Part of a small language model's weights: RMSNorm before each block, 12757 steps.
Each number is 128 + 32 x the weight over its row's rms, rounded and kept within 0 to 255. Layers, rows and columns count from 0. Numbers have three digits each. The size before them is the row's rms in percent of the matrix's.

# up: layer 6 MLP up, 2048x768, rms 0.0206, rows 823-857, columns 640-767
# down: layer 6 MLP down (transposed), 2048x768, rms 0.0176, rows 823-857, columns 640-767
# gate: layer 6 MLP gate, 2048x768, rms 0.0213, rows 824-858, columns 640-767
up823 100:140090181167124186079109148146108147174136167137188148103176055097106136109106129099131168106159083107159178132180106114195175092129055169134134132133143098121089153122105132138097104108178103112134108161140114076191136125099159125147119135057145170107175119183166140119115106157131095109170166130151147156108130132153142183095167089194128118051140077145146157145158134118118087117097
down823 101:118190148114131125144157108093141118139153198168134117117102135229104141153139134157112116102146093106119127114121114126118148189171110056130140192188153103081109142191114154090148121137107155112174133126138178071145155137108141136136122102191095100157129176149103182126156072080133167182077126115156106000135113129098185084100158154072119113112093110178123092077124113092100142141158
gate824 108:144094126154173105159133128112152163111158117078130062091085151076149150148108059064083111127144172116159184118172120121176094131163126107103076134078157161064099122119132118185127108180121134146143166180118174114149103091090178173141157121138126106138142114121085130156131074179221151165083122132087128076160188067135133149133071124103159149079178046177171171128158110122067142210084
up824 104:136156099129130091117081096136070150120144158139133113095123150134149095197112121126092106146037153098084118118085091128104105112105112139121078097148154109131109138092121170112126130087205114129188108103187164141147182162118096110121119077108125025150112152079097141094081096172096150152181111130141157116121087158117106119123070133096142120080201131112133158144128145107097112086139
down824 104:059044103176120135112153177156114122096140079092136116164163087117146108126066090113103132122118137119101106098121174135109163096144121112112155110080118081129151120137145167073122121153151100151118083138122153121136187124173135130110157207108156104159141130111143180100138104177209117163106114080120112153117126144152113135069111174142107166156182122176135133114133089108140094093138
gate825 099:196133140168124119174161173086142100116138128143131165109153136137120144123178140134127170118164157153136126140180084144133141177118174073142167141092148077115068150154140124050097055099090052115139136141076151198101143106123157125168164063095156118115133100181066105154083119115111156066133136168151128143105108148066163140103074116118126131135133136130100129127150119153152185161166
up825 100:107129141086060096145154107143074138118106177119106131138155157124123158099099152170123146110132090168176170116106072108165059163158121083123099150107116100062154158117123138127132133127128184152131189151093085130127166158146152094125159103091117126065171123153140158137144133118128122110149104125096074115084221120131150151088112178141158152145151156120068118161131183146134140139129
down825 099:139158124111097178124078136161132180135146137141182122116129114171091091113095152127105147090112068078115125130134074180124130146082141118113159130125134095092145159164142143178110137117138113104170128106070137098089126145108123149129182109097131119170169178132141159113091094121153131038066098152116068191143131183155121145132153155150115140115062156073077157112062158112092153101124
gate826 098:115096117167145194100097072064151151105134136089116146115139093099124154085092102138160115168096099079118145110164173138096110171102185112167117118059152085123143094159151113101147120119134136154123159210143154189103146106159126135110164137144113149167115071132128119144175136100123102148140194124152126085153156100128179102126188128111120144162156124147098114140141106128069113180171
up826 098:182164106125033171145109159130105074119119105159130138128119131133100141196129149113121109104131198123173156039091065139116045110112106187063068115116150132101143101171132122126102122118084119152149104144184146116153198062124182142171135182137088111147141150160162117140185128115098139079107130155174116158165102132097175162155137127140156156173185098180154159084143117119170105159102
down826 098:154106153074071151158129174159101179139119141081162111133127099153112097080179050208130077122139142146133132121187137145129101147164132135182100145149109165147170158182165080151125151143109131163109202067157140172091090160076090064103148063161157155117126166057146122089085064086097151154126048137145103159137075124193179055136127138135148081103131140132135123101096087124113083157154
gate827 098:078152105168178165161176095127121172139079079102097173161129083123184171157196104123105087145095148093119098148113143119131122150171135118070140161093066117189124139219121077092151070119126111122139091098145166087143152159148066102125133118120107125111156116080076178120163142143115133143142104129132118141151137059083147081106111140124134140115139138164171147128113149100040168145146
up827 095:106123068107132100128140125142110109073160118116134098221169095108149142135121138110135142152143112099109126143179141144157113135130147104068081129090099091134101135099126107200118136131152155088190134115100109095135172096159114104082106182161100148165070119085167098173129067126103071121124127087148137139107142116142177167071099055106089178148076115144169109075138086136137098101200
down827 097:192145118150156126151131133152157186172086133123126159164141155124151114118163091115176138122104096141099134140148135134073169101144135079088148099121073082125131103109132121119128080134106107164095155090152135170076119118117144150086151127138101188103164105093118119066147169193139133137035140090091113153150072113164130170081161154169099075120078158149105126103127109096126167152142
gate828 100:128075097091102077113117160119093140097121136159136179156084078131121140102129109109128110169096166137084154093115100152148165195150068140175066139124136106124184067081121125118168145126101190108118127098086131156150107112121105098138131109139102090093107092137138051123165081190142171073164092151068161083175148151117129135170124111106143125080207081130148115115195102084068096120114
up828 098:139157090124125063112121118102099131094140105113098109177165105170110083104100129105178189137167093077074150134111146085110196106081188112138102084137074103114108124147088132148195129142155132123137201159121150120118167141195146095122164125090113088161166228082115122071145154098112090175169129141206125108131132177142102134095091145146109125103137124135098101212105159117109117158162
down828 098:173124116147108113164081105058151125106145114155097152153142135161105155134156126096186085146125116102175152135083093071170090173132141113181135108096136135103180135106105111116102118125130175023154118140153095186131092146165124161189138131159181156144157086084185113141096160109122162077150133121161120122141148171153156204165137102099127182167194151111084160131205153167080121080112
gate829 101:117164112127148053189089185120099142120127153130110112132110115140111132114171100128183156133108118123163121126165069091106092159151144146134073145125143126106123133139133177144147195160136137147130076150025154151122129099043140128165056091175128099094078086136145128113095105132102115117129132112135149163115157163107156103088179127101139174094079053085100084118179122084141109178080
up829 099:145127105052105131059157058115155086126071120140102101124102130104126072088052137094126115136142154131148177114137141179093133075139103095144121100139079121092142119133105054159095102131139143116120162074121092141121104122147153133097101140081144121214176088166123121164104149093174126184081126124155143108129084212168105147139106139121085139062130111089083173174114163115118150157124
down829 099:105160095173126109146155199141137130106154154071171152159079166164098176183143183146123095057110092092142165129142112105127090159145126110169058038121160121130088208086119169155155174102153149135135086157068110114113091099097107083113070069122144094092126136148128155096140077067072187133183143126138142188104135110116159120153196117094181146099138087130111139133157175190127086153115
gate830 103:140141187133109093181149146120143109097144166149141146134099183107100142155137142122181094148128096148181181132133123142095138145059196112131164147167089089148128116076092141106176145111122134126050160076128159090170159119101094096147089063149109122164139086177136136151129146055160072169072107177106083115175132131111138171160112156138108093161181125106115117121147143074096092173125
up830 098:093112099146096120073131108191088098129101152130148177092103133204167078122177102190091128119071163102103123061147115099123139192122094138133160124120120178152155139161115156103179155143155173147153156111153100138169083162138147142182109160118157147128118136065129166165082141073171102123128124113134140142079087120129170110082112157174076131155113080110167152110103099096115149079185
down830 100:144122103143141101122094168164146048144151152111151139145099157110187167153205126112179210075077138112178151166158146135113139105089151142142138170136091163153088080143166145181114107103119105147144134095144076142138106092125060116102085108109129125147121072126129155090108103093100175066076133158164137084167095128135161156136121104131100147130137149144138142154155076163106151132083
gate831 097:113135141139169142075102104175149160153129096131118167097174129137153161082165116124126144129087117156206172115114114093150102155115116075122104147010135153148131133101149161103064113135130088105112087093151145154139104181094172115159143119139152191169127126167063070190142133186101101133099155150086154107143131112141157149167113143119102143070162112119105154092111123161051113163130
up831 100:066145130157171134160082134162118146131163162104189197125109180175188125134077139116115121148076143107166123087122118105071154138091089090114125191151160124107175121118158159139112110124081160144146153146184122124136062099152093096142151139122139100157122150142193119170122133142110165178203074192115138156105085107117072105172101140050133177135108176100181124107155154150106167120144
down831 100:139065107137156134128145125122112122097105116175139168130111180106079135142113138065156136131153141082144112114160109135112188083157132108124113213144130127154109139130096181173105159085135097116182112108105152111186136114190091072089135146111118156129180083136171132105170158150103207096121083158105091179121127160149144081144104178141116102125115168101125149112074081150130109126122
gate832 099:122165167076104072140113087120165149150140147168108093104154077169095093152094117178069069212088113123150081112114167116141099100133051107115094128065117222104151117104109113125188073140172094133113138151071144124133163115148172180116167123142095105113137170094090137114112158185113099151131112129132148062123092103148104112123130211158093152162186111130090096148103150043074136128168
up832 097:125069135105177132108098107098096134155161144130127168102101103124140099160136090110109133095131117148143136069082122121120128138133164164082143151162183175130119123103092125115119105056122114138173140161173127122139142113149157107141070161143104106115104169155141142085108181158137119158071160113087124115104100171126086136125090162155083122170140156114124154128192138136131073128116
down832 098:112100134125075178171150123175114050164056154132084130147126136130177118094202158130056134185132134108103125204078108128100096141140093126088112116115129106109115171148181103144137105042161145118115190120151130112130177118184088195132122084083112151131104107133166123133101109138107118109128131140123134083164070133087131161127107174100151161171158121111104110195122052127169161073123
gate833 101:132128098183201102101135080103113126105109143138145104129146128135137192134112094130164158124093127099119196097114129125159143144164096086129120085124164106130213115106155143126091147177141130190136137115104117111150126114113195125122134106113084130118086155096115077125113077199112074154153151069126181094109149138144124184113148092172178175133132115193113102161199108127092135176167
up833 100:121105138150111107098111052161180106114158142056132159171129156094155109191091139114113197090146110114112095124136159194133081055139120141148118118082112136159140096073104128104152134116104116107128168094128113131133056216190133109173109138142109140183075117114129164100168187099124111128092109152129081140121123106146102076096156183108111063097130119105145128114138127136105176121108
down833 102:126132112129107157073164116093133172160164144165082143087093160208065142143123108164114140086166108152168137118084125091133155160012095141186136073118151137134167150138157162126120108102103152133130087123118139143176084184142083123135166111121089136084147125111142131126095133144178119141173161121118114118180176046051149195123114175123126092137067104167172123101169129165142203136225
gate834 102:140114174073112097095104121134107077092071150114138103183194156151137117131184131136157108125147137126117146159140136120115155128077085151123094119146138154104158140137146196104122170117215140106098145112170142086126114105179182164133143111085130139170129147170160147087095181176144100222083123130069116141149121123135168121099089088093138111119152173126098121143082115081078159136134
up834 103:105189116143103127161160146107117121128130122121142104124100086131111107085130062161112111133103146123190163162149131109110136101143140131160154150085111130134092139047150163142167127137134200137152111200098169144116119148096096144125162065140095146164184116138130113119112126152132158205094135137048185189145135147145131048125151186150117139078056167123114113143099131136131087099143
down834 104:170064148166123130157123134124107113128135156190113119111166137086115150096184093131131139104153118130149131179122158150125097128185073128168110218160124110137113163165112140132131153106119150133181189092149139184089104146163135127203181140165133176089179128188142114112184131207108120101157101168145171116168119137075093089090144111149088103145142166119124124126135146126116136140080
gate835 101:173080184111080112122021149099113069153122142115156148103137173107174096164080162078091143109097143088105175063073131171064145113070115139115210134135184112106071103164110139155114176160155120172105098076094141141199102146130100155123112159131103138118111095118104167141130137209220137212092120181161148189141109080093108115136110095169098116151125102170126114170171135105139109130121
up835 103:118120097106100081172133086143128131134123136121161103116152122148076111144091128153109136113171149117072110165198181128200138125167161167102057126106117109144078102089104141136119157175155112106118137093096139136132076134100154162116107135132148145184132158141074170165150043168127145141158143164185124131103107178095122073156166136144114150104129092106137105102158087199162088142138
down835 103:100163092134115176110157118083126164132102105131151138172078146129084158239192127139150132136184127138092117121122128130170142184121165074173128056125139103185158152113084147124205103148155165166082113097160112120166147076118087146108167113179120165127189170118079124109186143069133120123035117107123118062089166163075066112096144104119128173180146105135151164142185122184078104119129
gate836 148:105114114179134133080123084157158104138067071124154240167124180103171147092141154108201126113138084129067105107167088172092135110108131138108161194116060129155099087178188141110163112126090142035164118188127096083141127067139097109141140110191138154080111056119150080146157120172142149144160182144149098124113166119145171049105112096135173089141116127115148121091152144114128171182139
up836 114:151084140108157107133169110100091125098152166083126051127137109102080115107205150127145178115144108132173120176167170048197146158154192161146124070149186150162144109131107132186097101116134108145111093126128118121125110200122165116076099159066131123132125145169105113086079134092099130096134098099134096190120160134135104186167121144149065140125138140104060096126139142159141162119075
down836 106:115131122141128183114121082172141080119093074122144200132111172179186131135089134154132148152081113143064166091085093169118149116102121144101171186106080156152143117163156167080152125140081166069106116133146128104182143090160150138180140136165093147093098048109156099189156123138145183126173180173094107159139119138142163123069111136146157084120074138156209095106145097135111133108121
gate837 094:113162176150104156105086098114093189129136129094180152158135084104101103125171122137169093160178129108127120137193079147152043138034068146124099167118146136137153124159189146155160148127123140154128130116134100140103132112150147128120113106087139130135121162127146188113149105094143127125129141090107150152149103172135125112074126084198097162108148093115124091160101135189132094141169
up837 090:166155116142105186122145130135203150154097106063195125171150183152150179090157115170111138151180171123081128120092150072126121124178160136103152152121094143122106114086123128101114122136112150096080118135143099136110121121199105112121177161174132112131144090118166089138143135097129100161133113120182077132132100095119112119095147114132100096118159096132116103176118120139113126099088
down837 091:191107122140098080152157079087108099135173146181115134118154137144089087125128162122139179126063148165099192104139110135116170147064140158175120019158118165161118067086110114128131136163132122131112133134127109163095169100091187117089165154154144109103138152155104105142088182197055147147114168117147123066175115150143102124159175189175105106115124174123110133116114125104158112146137
gate838 096:119157137133093190132198111123167109087088123108140121183131143086176090110077125141141154096112110142155122142109097140154101159095167121112128119108154133151128136101080068106109185117074150081145099172109139118117065124094144091141124085180151125149146098113082109164137156119125147112090140110137135185164111148137155120112115188058116160179085171206153092109121116136084121131146
up838 098:120100140203134147106164108058183138149148147143151118121111113190125087142180155104121113097188122117115142148135146125107177137077148121197114138069147156148118127066140106134134139129116124183202151206111135174143137104145113167035122134083081153130121150120169113149107096170106168169138102138145075127198105071154113116141131103051165131107077137176130161098102142075174135179103
down838 099:160140098113161153171136091152112149118116103135147077181145168104145180113085142155203195098122108169150118117153128102122119070081134134109165233172134098123099162149107208119122123158076138142171217081147117126150173105148129124092099129141120144146174175134057100154135150125121114136092142084151140207112125149129112116126115136137152149158094122067180123187117198165068099179122
gate839 127:132106126083149139113046196125127149116108105177171165093110083125120112121177106121098117111110090136164121105111060134069177141152131159078112152083096101118118109097141089119155155151080099146149149113120118129080080144085152098189152149109108129167100109188121079151104099133115142183140112131085186137176092163094201096145100118091125121186154066140070145156090142161080155155184
up839 144:174124159087160127126077108084120227103081071174204123148061160159111110098150078127116190130174148123174110120135054195103150092161102148155108145129121111081148115101148115104183133161141111177117182141129133124073118156107118094096142127110137190154086078160149092115089117099132168191191098164090213171131097136119153066152178152154151129178125115116121188182113100150088138121170
down839 099:147119146129147146136092114110115122113116065152162138113104130140094114131197096115128135120102138129154101124151079160091131138161116164142126255109122089117126093119152126139132110160122116154138144117149108159042109191122145113155158116116138157164100093129109093094106128107141146161158068194085152255149116143134129045138115131141136133117133114130133120128108137140139144137173
gate840 101:140138102107131159134114134115101162138127162173114158169145161110105151080100114120122135176125161115136171064101128122116078098089109131074085109158063154116127117126164155134104159180191171170123143160124189129142082130101130133169089072107127102136122145118139142152122118090116103156083159138106184116077077070145128141078096158149092096143202122178139083210094169124077145119149
up840 101:166142181142111087125138082108131167119135117108112124171118122081127115141136163121215127165192106152144118148167118098159080158163140138138132129121162113173081119186089107136146079110107119091098133131131144125183145095082036130152151063130182196162128122180112097112148152189122117169125179133134094078113109134096127138072108094082101166112134168099145166078064114098139136174158
down840 102:129113175114142104136183080061107106144122125118186136171167159075131142108140136180136087148187113146160134074151129149162109105097179189114093025118142131150160103161123148095113095122208128101106134147136135112131112134052167134113122166095125123155161090148156148128063155196156107111133124168137120104090169110060099159050167132157130141112168170112101102093171185134114146103157
gate841 095:141072069131140142071169182034164088132135145088162176103144113166121132166121157043116089145103133108112095083113087121171082150099112110128148120104111119131112060116104118119165072140162103136133150146170100116131140097174169134155133121144127103137170066104091131118125137151145082164100120108144144084052098080068103102161162115162133227149098101153183089092192108123108088132156
up841 099:142109138125168158169093139133114117131172174084136120171088176082174105150100105129173082107144115196149155105049121154130079138148130129120122119117109164102182122106118084069096156086078119137136162127136098163059163160125094099098188132122122183116093158107133172179136108066162115137076124073122148087147124160183164117188111124142189140131080179144117104139087176082130123130184
down841 098:112114095047141079109146189116136106127095111112107121139181102092187133114121100109130090105128175107080154174121112096103139175145182128177111171126121125160100150139159096138111111133096086098140147169096148123202110099198154178163074123082168115075094127084124119168093147114072096098158123085165114082129128166126163170170112120156136205136119160165072108135127149150146116102127
gate842 095:085033173049099149141158093167070125117161112120165180160104167159135185144191153115144181102134106094181129107168114118132137118104137082118136191080112108136149115138165082095158137126090145129143137120094077203113159154155132070199152091154129125131118144093131105144097164080133168205153163193169127133138109123122129092136092077133150043134070136119096141157124191120101158122164
up842 096:109099142108176118083063163121133160135114059129153129120193117119138113103086094161119159073187127112115132116147164152108125073137110088037084155116076091182138174052083147112150096103158127120149179165124101078090125129094142141109109143142104163136070158137167085125160152161172118134148114161126143146153123169129101113124155108151140103139195115092116151133080150158119131197116
down842 096:165071139155188133188148116147123142122084155144123107119085121140133140141206138133170116144152100115115137131129133124116088157148090132176128205138101105081100094168110118113189069142160104103102145135136088224109097163178129141176071134191109083151202170086107127150147126111114111140073134110111105175136077094060096108146164054185125118142092176125169091100160128127150135064157
gate843 099:103136161119147073092223104139101051142137179098087168145085170147180189197189140124128102093146176115164246181104141150106122133139146168152138169062147163161099105162154084192081158118102147180088042110089162120101108136176118100096164145109145108175110133104101095137060094138131133116132109145102164092081147151106168151115076060151127177113139140085198123110094093161148178115153
up843 099:113183096124088167111117150106187159146127114130108115083123113135089075107135126113102142170136116104081049121147109151152118135069092138085142094132136152102051170100100115106132090115131166123120113135163107113113161181068086148098119193096140156139156183200101179119121119191148149134149118096164166106154116135182053124092165194161111137144151081099035075126104168139128098164168
down843 099:129157167065163090108133139157170137096151206124180123124105127162120161109179148158096151115182121097158158124110132164128107160115160161111086117172169138103134095164178087137189138130081108121153099128093112138132083127110179120161102171162129180131146156070146128158160097096118153139125109086142142032144132198101190124139116127159147143119125142167170218160176135111153147062189
gate844 103:167131155062159125092100133088125102131123105119121174138112144123227127146155093099131152160181093162142186099077129144153175162108079108127125126121094172150128086135127138128122118058127091149105139107188114139148118045154185057134164061107119119088107110121144144094129113160157128148096114148137142092159192114141168117148113102147080124162113124163108152136142102072156095208151
up844 099:110055127125126152082119134097106136132176108141130124160095132089115126135069155127100153125203102144120116106142157125133157166090154169110163111110144102132141085102129059117174105112155125166115088136168126139096124119156099090119169096118146132121161076077142131105095124088093129126101148131113134083093085092167119137127121054157173123104148115115108091140105032127145132125113
down844 101:101131126142164098151132153139105103077148098122140086146087157140110118139131098149148179132126114127130130154101142103163071112120105091105120074158143098202202142135135121133149106101143121140081208127156134154122105194157119141149155064136113189138102167135147142086174171165165086137126139130157143065154188155200101148138123171126125084116170134148110149170156141081098136157188
gate845 099:121086103128100159143124089137172084122118170089156065183125129128202079113143126152145153114123155142170088088095086102168135094166134162117156114100097105095120124076075137159123104186131124170098199138201134087184093185118055154145070150159124144120115109100084142130129130118093136166132140128173135141082160110185141113179116074133152161108113096108119146115109174143127120146149
up845 097:091151087184089201160136146122058093136054150147093152080105139159126123099113128128119124158109075107183185149096121179128135196149155129079052109160111099193088099101129137161133158125119103116175122146124111087157163119115115158082066095164153084107184114102058127105120124095112138150047101155137183172095121155090136146191159179095123122089156103170140110132124105141149059149119
down845 098:122149205095190100150111127100132135183116101107185132121183080100169180119154143145141126097135140148100128171144109149091118070100129124175134097170121137120175176124145169084136134100127131188123126111139151170096149101162109147147229124100156095176095104173141187093112088161090123156137153141135099091072089090126111127143203126177112119183057170139138140217126145153139102147130
gate846 099:096140117069164157152115131139144132092100168095089158163068121087177143171184168154224109121082088104159149145162154121216053181152155092125065150121058033156160128170146085146136169175128108144150131101081166103168156138146153125155109097155120060163142153113079122163119152115094113186165134167153134144126169124132099121191122205111125107076093112121185078133126164134133170163119
up846 101:120109141120128144127141182145169127111126171118138110109091119111184137121143096107177118158091149115155176116106110165168074155127114125148123167147097097126136193121101083165113130152127150129120165082120176141130132078055090114129114094147168178151083153084120100115074149081125141148152152179141149157074156103187124109126167053134168163127099147168114066087151136135138160145169
down846 098:068097105186174128088085150165153085166119090167178118108105118119101100108068137116097152113110108172160096147157107137108073128073154131177142203100115124156227089110079144120195133074132131105170106137108133104173155116099151108117183119116143139129072101160068148128124115082204124120087101133112150204130142145150092093097130102133206134141115136124059100137135104113111114156109
gate847 098:161192108160116137147085107120201135167127170129116093126080176073164113128090184130122023145209093112143147146168120154127112149059158138153111115142035144109129113123175142108129137135082082155086149078129102100090112081124177104154109164125159140140110098186143113125085137148115227119137153139095151139106138162145111111144111130153133108110114104137112142199135102095145132116127
up847 096:113151167109104162137190106090153115102077122089098145152100106082145138153169119121126191111090105131113151162115128168087159045054163172156197138109136140064086131130166099107160159155063138044114149119113102092140201136095132125172065158100110087138119115172116129099061141175124145063140146140144141154106086156138081151101086109124076145156079140091093126123181127127127119102147
down847 097:145128180087118156108112164149086128139167148122129148151085066178150137171102189151121079088100118185151128115145123147097113162131141127201205208069154153108089175144134129055130159143036108057074162155119170130129128122200116108200135126158126132127103175090142107110125123170112099106134156117091140162148148096148181139103116123168137166110135104096143115121111080147122062097144
gate848 106:148173178147126106151085091088132174165146077096158128125125175144143146103114110126130165166178116126077098104096113160108098087140107175140147096096093146148147080138083171168169099097150077113108132099154175170115118096170159090163144164177100116186146148134141093153122099108173215132077103149134145119122140144172123120189169119115115099112165127210106120050130132150136182219142
up848 101:151146168146085174123140170091107081190099152132105146110172181103093134134201121113144136109107168143140144108129096104162142125198044122143175088146126128096144141149140145142120119151106124145117129092127129133118131181152128114105153145129112136126081126076171163099084143132123106157092105158091086179113160094166080098152123116150184069106091162112154142103097080118068062079104
down848 104:197154153077078121111120174153140165116115155184123131121130153073070105168157124119118059153138157096121122065086117128171099141165143161100126116156138121072125068135126126120131098151161162072150113081128086127166150126144151134115168153121150085124115106097172126115098081156150127091104161174115118238186138121157160119114118146156165208075049137111134117127123164130118093112143
gate849 095:120110158091161108145128151101151106140064114149121074145091158153102094109142128125100134133099184139119124089181142153199102119228181107102125093142143103137153140059097101182136092118153151141227085151134090094153134096158131092166155124097130143173152158138171158081168175168167154170160142149104138100121090159145137115120189114120101117138121088088112138116118152103151133149198
up849 096:135142107154122120109146122137145151128104105128145071119095082108143135135155167133114117088153142120110145145129058139121049165172150145160177142139146118149099129118128129157149164137169129109186177121126123115097150105146133134188163141126167101164193124143103140062167142082156148070103153148189155113082166141107058122096135122121102160082110121120120123162103081124133172177118
down849 096:136106139199102062192146090069185133131143073068132164189122069108095143096102137114153150122180125188132074099130160162148119159155111128124146135113148133160097146071091091095128174124146130102149158125147134119143142094115183190111161083107150145152125175081111078160134126087147136120118155143128169069143124146100131139139122133126174167135148122134145118119104167068119088131167
gate850 097:136145154125167182058083091133123191158150135162151113141147091122128079098193156143152098150146154108086164132120041159166163181084089080121126130106094109129199148136155101068124156146175116138110090145133084142127111125077164138160107141114113165148131126095150078160154139142124124143112104143089109134131103110137124139088160157173192140128154129106082179110119142173078077048138
up850 100:109081150134165141127131150122142070081128079086101117124087119136133183141181124181092189154081166175132177181181149111111100135142141100096099162125126115129108101130108189155162090179220163201134096112108108105094133120160117156112134124132110162160127128139082198112085120150181058205105115142138138153165103157115144162151170124110128122112163105101108109170112111165096186165137
down850 101:225137155126133109140099101102173146071091096106125047091087128155092087146159119161188155134056088127095150109166147167128122128167136115140102096099124134104087087141132056104152108146098119086207136138130190091128121103119133088123174112098111110133156152086157069145129087143197132122123058070174122133090159167135131183148098190097156126162113113077174142142106104142073073100176
gate851 092:128134066123073179103120034125099088106150154154093171167099138104105066163085163097098121118124146116111136135126101148125084166152180141152161172109100126117083150129088141066130087078144157129102184167123148117111151102111120138124131102150130119128049121114150137125138122206133194141075132129104134168111078158146091154091163117171124128179141159142125111128109152120164086134167
up851 095:198155093104190150111203098119139104110158147110162109111142129101104107106067175145110072208139120135129079170104156135126155144122148092166110097084158116107115079101122158113146135146125110122140121122131116136181138185130152131121134215174113067126089147086155126132124055132078138131142084136126170095118144167148110118132172158133146071142124100091098129140105164169089158121106
down851 093:102061130109052134141156155173118170113125120108145140163121147114140149115141108115104172111138092111162109086213138131140143067158133099131141102129166117149127120109124117149114151087094112048106107132110117090111069088176121061051096155104143156158127118183088092139154168112130143114153173125084096169103145125093142116108152139099111117112118176104116169061143072154096112154146
gate852 104:129103187130127111113143126122115136111103134129127124131088137092175077099133149114083083109132113127107135116135107113135080141073151173084157116144105101096093084167165106111138159121108134091103127117125180168104130135068112127138146133091174139081139144146112078133114161113139202174065188087144168153126061091145122112121120130115123094152147130121117138085112157134140128186150
up852 105:134094181131135058119177147062159097145191149157184163176147125135154136167105149112207141145162180132132169162087121143137113109143191139107107197150143181171222127175169108160133116139100120134121113139087075128161096118160192097112111119150163103134115106092114098192136133137150186106139111098177097137126188174163141077112085133119137148105109131167151107086181150104111154130092
down852 104:102138113120174113123121120126078130149115145153105170150184102150195116111118129150162104138089062191105148185136132100117137158153108095118053112130165189147164097127089118108135148125095176107108188150120095101166126084131158154184146160156100139096163065113160103155184084122200138125085150153160133065141156141144087143157132185091096094087136213209162109145164080119167166062129
gate853 102:109129134123130168109129091094123137147122112120123119127086098119191170081124095194162160132105153078130127091094148131135095166111127114153109134126070092164146058138114113124189154156148114116141148147130149169184151132160144179089208166098104115161098142071192085130155079203126104136208123145174099089129155135153117149137137062097132114102140146146124182142126120170161071119100
up853 102:103126159139154157123127088103134126137110102150130131151077116137105159107124071093158150126165189161100127142084154146132085178130106056118144117129158117141125134081134138139141110166099132119104103127132168138108153136118163119151126068108150175158144113085135078123129137159167104071137131112167173112204153138107114088132128060100161165128171178133109089188141166125138123112118
down853 101:062106156141085098131094123107085112113087153070135117079117101139140159079152132168157141158108129062125152127142159088090126117092158150118130123099129108104127123138154111223123091087118125178149055048123168144140092156102131204178152184144111093098122142098109166162106143192143107169150103100143149161129187121108117152136108117105116125147087122144058120137143113123102145105084
gate854 100:124118067113093113135086100071126132197189172126178197128177099140169155095122164097099199090090141114114118149109122144073108115137084134157152135112146107189145153093193158103166113107107095136104218207155119109193099118102122144140114139119044130130132113112136088149138115181184155148158148162128105166092120123135114083121117126102116147135132162121136122088160148143113151144095
up854 101:163146108167136179191140169152063223113116121171069140030112131109154116115120126090173074062169100149089159122112117130116074147126152169146118170158118117128116122176126168113167143117120119174107092097062097153069100146137119110077127126090179114130139113145153130161153090115150091187117152162112185147090098220119124089074085171168120148102169099098140107150100119121165138123152
down854 102:092144089155146197156123122145056115131201170106116165080181131145129094139087117114155095128122163171096145071117150156155133143164110046140075160079081119154171144139143168096139125125148111099165141182124112119143084077079155149109161059147095116093120165128128099111150113113220169107112088191159104152136082153167118131174143154103108055109122131112124141131136147110148202112173
gate855 098:167166097127098124178084099044105120159087152139150162127125132161181134115148134120104115099146085117145180104111093115129114110117161135082172110126112141170114117104117090144129136117130156054092052121133115130120188102126144129094076147100110156131141127169109177123083155123138175171101153149113146196111104128124131100137139117114098117119149122183146105164177106216131152154173
up855 099:105025120126140120087144107089142112120079167113126147135149108149183108111194124094155120135116129128109134105108166131156159094099094124118166131114090178106130154159165110181176184146141103174158147070126089105147098142171162181140110135144170157121117120123124138129104116129109149100137167075224091133172140105184145131090124141120146082115151058161129090130127104106032125091090
down855 098:140095147135139070134085140167102144190195137078055112138119124133095144144129135141099166137126112099214103132102089157125129120171135108133140059142146170151088088065135128122136084106084215149139117137171154174146176083104101096066089149084166061183175084134082148108114160168111142112076103150161116129142183124128162133096140167138115187170144090117122106101157126126081131131134
gate856 101:175192137140079107085129159108126105132176156140210106114073156144114144138117103131113109112087202152121094110135110087115192169129173095150128102113099135102170091151138125127089158108123166134166186148078068148145149128141123112124205164139097137174094154119142158168157141121107127163138092106093129085173123203100137129159138150167151142121050149187139140138157154121119124138142
up856 100:084040110109130099119137109164085090130130030105103142137158086096095084105162145086098134093118052080132173111123138104097041073069109123126109105112101124139077130142086122094174060173169081117141119097110195153168098166104111156129152139130141096111105115223110093143159116156138135127116151086158118088128155160131098147086138109125096102114106136104133090113060089136111145127096
down856 097:141177157102129127118172115101133116116133151148240168118166090146108174133096117125143195144099178123163102110139142135049168169110168087084152080105157105102179137151137113125152127135136119147105147120063120179148160119163145138111110122133146153103114096103126111092108116163132120158156106091097101022191088149082167180126162120076105160073086163147139080136097166106121163091103
gate857 097:173095192113103091126133107085136121106066106084084150154167147151065129078203129127126128130183149139113158097150150094139137129105104115123140122116099083184169134133128151141123104104140092142092151063159109144111149108190088133141150146140145128086142093166101109142122142132125203148142124117102154130120093114117051126070081049142075149175131130152115116125118167157127137135176
up857 098:097104178107078146154093189130175150143153142072147136181104118123132137128043129204145170084140098129063131102081195123145091112071127108145098106149129126162116117135081093111112162146091182156102147084176131101153117127105102125140136128099129130118119150147108094167105103129100138162166144198171126133124170143113113082102110133110138155149109163163187109125101150111114181158116
down857 100:104120081128151137110131163109083065147085168157139096098153164111129161115167123145070163101095163209134101129153119080131094168197146084105177191115100121178155134107099118122093160094122080186139123141148097126132179156119171103111129103173097144138147100141145198139138164148133114167101146114158126115127201149119144137107156048092125126109141120110151164155082138132117151134104
gate858 098:105167096158149145140090095183141107159127131168158138127142125089122157133114124112144152096123130142138105128108160143139130066127143167196068114120136086140128103146105091078095117079108006141028156151150110165222155122130147101067125179142098127122177119158120116127124176140186088141117185132139123098130108107112146128113077087190100100138112113120082149154140165142141132182069